Weights of a small transformer language model.
Size: 10 layers, width 96, MLP 384 GELU, vocabulary 8192, 1.94M parameters.
Architecture: LayerNorm before each block, learned positions.
Each number is 500 + 25 x the weight over its row's rms, rounded and kept within 0 to 999. Layers, rows and columns count from 0. Numbers have three digits each. The size before them is the row's rms in percent of the matrix's.

# layer 2 MLP down, 96x384, rms 0.179, rows 0-95, columns 256-287
097:476536492566518512486523498475484521499527498480509484492492519499470503530479545502507491489510
093:501522492518486499523505474505528494538484525496513502509518508494481518493499532555481538480506
096:530483519470519521494500490499530530509478542491514469508491521495520481494536468485497471486540
096:491485496518509489493480474521463525482484462450499482505499520487529456478526521473434496559576
099:465518521517503523503522501479485514454497505523502468445476480513502506489482497437544438481474
105:529488488503514470487505518481497512560493519475482530478543456501459512482499510600538526478534
115:526486475531463519472529511501494509530489461487480492494508451498481498491463509424528487447576
101:523512525491512497474533488516543495462497476504516489523533448551478490508494550454512435474445
099:522469475537510482461503530516528473517452559507488453520492484524472472518522491499511470477553
097:509513509494482509500490510510489450524488511484518493518496506529519492465471478550490521543504
099:477475490481476523563504504489541493486481514497514547508493529537469475488506492520530531475468
089:496492503499512504479477507496483506497529483514484485492524522480478525497484494446491477459564
099:490488480482534489485488471489453479492507481475464479471482518519537452501489489462533501560509
105:526530511506466534491486526468494485497513506517543500500471461519471501496507482523498497495445
106:473510515525539482497496495487507513540495485477484502519525501517489471551498523494532483483524
103:528479509526516485480525536515489523515503521556516465499478467525506477482492502546493503481471
100:478444481487492513502468507476487494491547492493518495450458516494473498473480524526496511487475
094:531530474506518489487470514487446518445500512501503500491474521484463516499490491469501471470498
106:502511563511550460530521491481542516472485511475499503491488515530529566481511493455528491485526
089:498508501453534539471504513505478532489470501521496483522505459479508485468531520488487499537511
095:506470516525532528499520466495475514488546495485484493483533529526544513544507534502556456514492
103:504519500515490488498515467481492492504486535483494500470434510485515508495521508560534504468482
101:520467479488525493484484524490493519501514551511484519506501525490494514528489517519448464467505
101:492534511491516477499542488483489545486503475505495506490503519505469531512511528552485558474501
107:494494526517486490487474525511522480519475499492492521516475521488554521496510530572475504458479
092:509498521508498486493494511508504489485488491482476449479499466481466489471508489446517445495515
099:574518520486539506522452493490513541508534505513502526499495497527511524512489484515454506509494
106:486512527515490506499477492529497510490530524490451500492527527492515482541524501515438504482507
094:450497511486488511519516506492455512516491466501488488480499516513494510464464484443459484547496
085:494533469469523485509536525519499519521469519512500485477540469474484494528537509491502480489469
095:498479490464498439480495523486477493504508508493524484460517501497521547480511512474481475528519
091:470505514497511468475497563510512529493475526462514510549501536504496505489521511512476486540523
086:519547556510464493538501485517522472497496481504470480505513507528512526525507502515476538481555
090:528515510494521533515501534537468480479518475508516510521456519489508448498482499520512531497477
100:468532491488480538495497482495487513476518491474538544504496525552532494513491488523450557506501
096:477513482522521486563483510533510461456510525484455522475512527505491526554507489495500492493477
097:485519486484458519507501511506511495522477530467516496484490483505513487498489479525505525539474
102:511506496499451483475526528539512506483507517505488570495489550499519494480511501491473482471558
104:481489512492504507511479474496542540491499475480451525495473452507517509470487486444518519533508
094:524490524497524471527494487509509501485520521498470468501496490513540523506493514492544492489494
101:502498506483469495542469519491449473480561502472472540471490550480484496494513530546497526454470
108:512497506492467477506492476512487542511495496488545502525468483494479506491474545465547515523512
095:521469483487521498461495492483496484506500523521487516487467470442490500489496491511477528498531
111:455539509489453458466483479544487484530497503509489496475528499466482519508528493591474556520474
111:487505501489546491485502504477511488480473498489517509466485542526503467511513518486564540470479
100:510510536500483450480505493449450493509478495533498493461477478470500503408509481484485500527520
099:496473486485495497486524495482450542485493505520499515484479514454514501489492506460468484508454
101:504507517492502511505520487516509501524487514504496521494508493468522471473513463441511471501560
100:493488468490517542497480526517499504464527538499487512510469488500495524489497503468520487530493
098:523474474491526475491515496512522513512512488524500472472499520479510551478447505505530504490515
105:452464509487507491538508493507508534523490505496516515489483462522530469481515497490530516505485
098:489529515492474531470503506500524518482514505509501516469542507521494512489534475501490495473459
098:478489508495535493506507481502491537503516498513495464493487456518506469504516504509513466574520
098:479496452499509504472494522451494534491505451499499533517503576538527524508519498551483528496480
098:487473539506533511524475525468540471526499532510510472483508493473513460524510501469466478501492
107:491524506503486481517501501486498503489511520503476492529495522502467418484523532439491514503540
108:462494515497548483486507512497497528488504493473517469514482499513517521500503472439503490500441
104:520529489481523454531512528472499490470530521529500492522501510520507503542509505498491521458451
103:476506500488498501494454504522531497479524474481493456511509518509504539485485501521531509483592
097:521499495510511470512482446454507529506497511477561457520481480537479506533480438471503492494517
102:507547482462458474574454449459496526519522500495552489518467510526512532470544501571497531560499
093:515518456509474488455503488482512534509503526509468471529487503526462465492492536473491517499489
097:468483499522450533468486507486496541482479469507477528511498506475462485503501522443527508502497
098:517533503487436513512488496525486505520520524525475540500525515476516514488483513536474480493536
104:474491470487501479483499499494475528524521483458450459475533455503508526505491481523513473504524
089:506508482496500485484494503493503479531482536542491470502492454498487487516515438495519543506417
097:516416538492490490464511472503486494510453497507471473473525491481495481510499534547496471434528
106:493479459511491492528541507491517501482493519483524483479506477551474515484520493453503478510549
089:472484534516505503485519487528499547505476517476525486514521517505546485488502477530472512494507
105:478487509494468506501520525504483444465487513508532509500511537526467476474507497506527539474534
100:516529501493504525501479480495494483476497536530511551511438498487519538502449480533463484521463
098:470482541518499457490467480490482530489506499511499434474503507497495471487505514501501482535474
101:508477523490485479512524511481518527498513481506523546470496516485515534527535516529464541493478
105:495498514501524486463499493483520536538474505502506571525523499482513468499476479482496486450561
101:505491487489509468533508504521528489504502495489488522481502469492487492483469456518527429535523
103:481522473529546483535484479492502471486517516556505526578499464482507496548523500523558559514476
091:465499463489481489504499503508524502520512502493492491523485521515480503495504518489440515549483
111:532549530510503497474493507525465530514545468481533528506523506505464471453513480421493505483483
102:473478496465488488514509494474466524501483515492474487487503492502516528515510563476534479450424
098:554490501472548489490474493483492489501517445472495493484503473533484500504467515487538521570508
099:500512486479478504470483502517505486528476497532510519484481519476468555494514473585487501503479
088:504537470502502528492531483524544495514489529530480507499538508501544522490477501492470480526459
107:491564469506516519540471519516517503518523484522476534525513499487518479496520500512547519508451
098:534524468513518510535495512482496490514488522475537475518503498480491467486533513493521502484546
104:498541502516478513536499518520527498486485466513483544480505547546481555462493504536504504510462
101:504460490522503474543504507477521508509511514498492502516498501501516433511535531474503469514523
113:513519487465482522510471509483512477512526476492496539483510514500468499536527534557520556454501
103:497496496490461471478486458523508525512518491523518561507488536552522493520494468568518515501536
093:523504478536501492505538531526535494468487497505485508518502493526471496488503510552500515535519
098:499522479482536503505458522499487493519499494517510493505521492502511533489524498477519507482482
098:497541482539506487506473528522519482468529506483493521506491473486500550501503559571503527467511
107:548512494497523497517528468512488493499509490500495465512481522527492453468489522510504520534501
108:511508510508485506528508490464494510501502553503514465520477510469528554481494507527487492505490
111:509491459476540484483527525490473528510532495510529526497544487503454472491516491456474489490497
100:472490486509539484508508488556481496527517494531529427502492517511525466525498524507513467465477
100:467521497509516522466511501510513515505472523501503467492529487528480514468489482470465456501536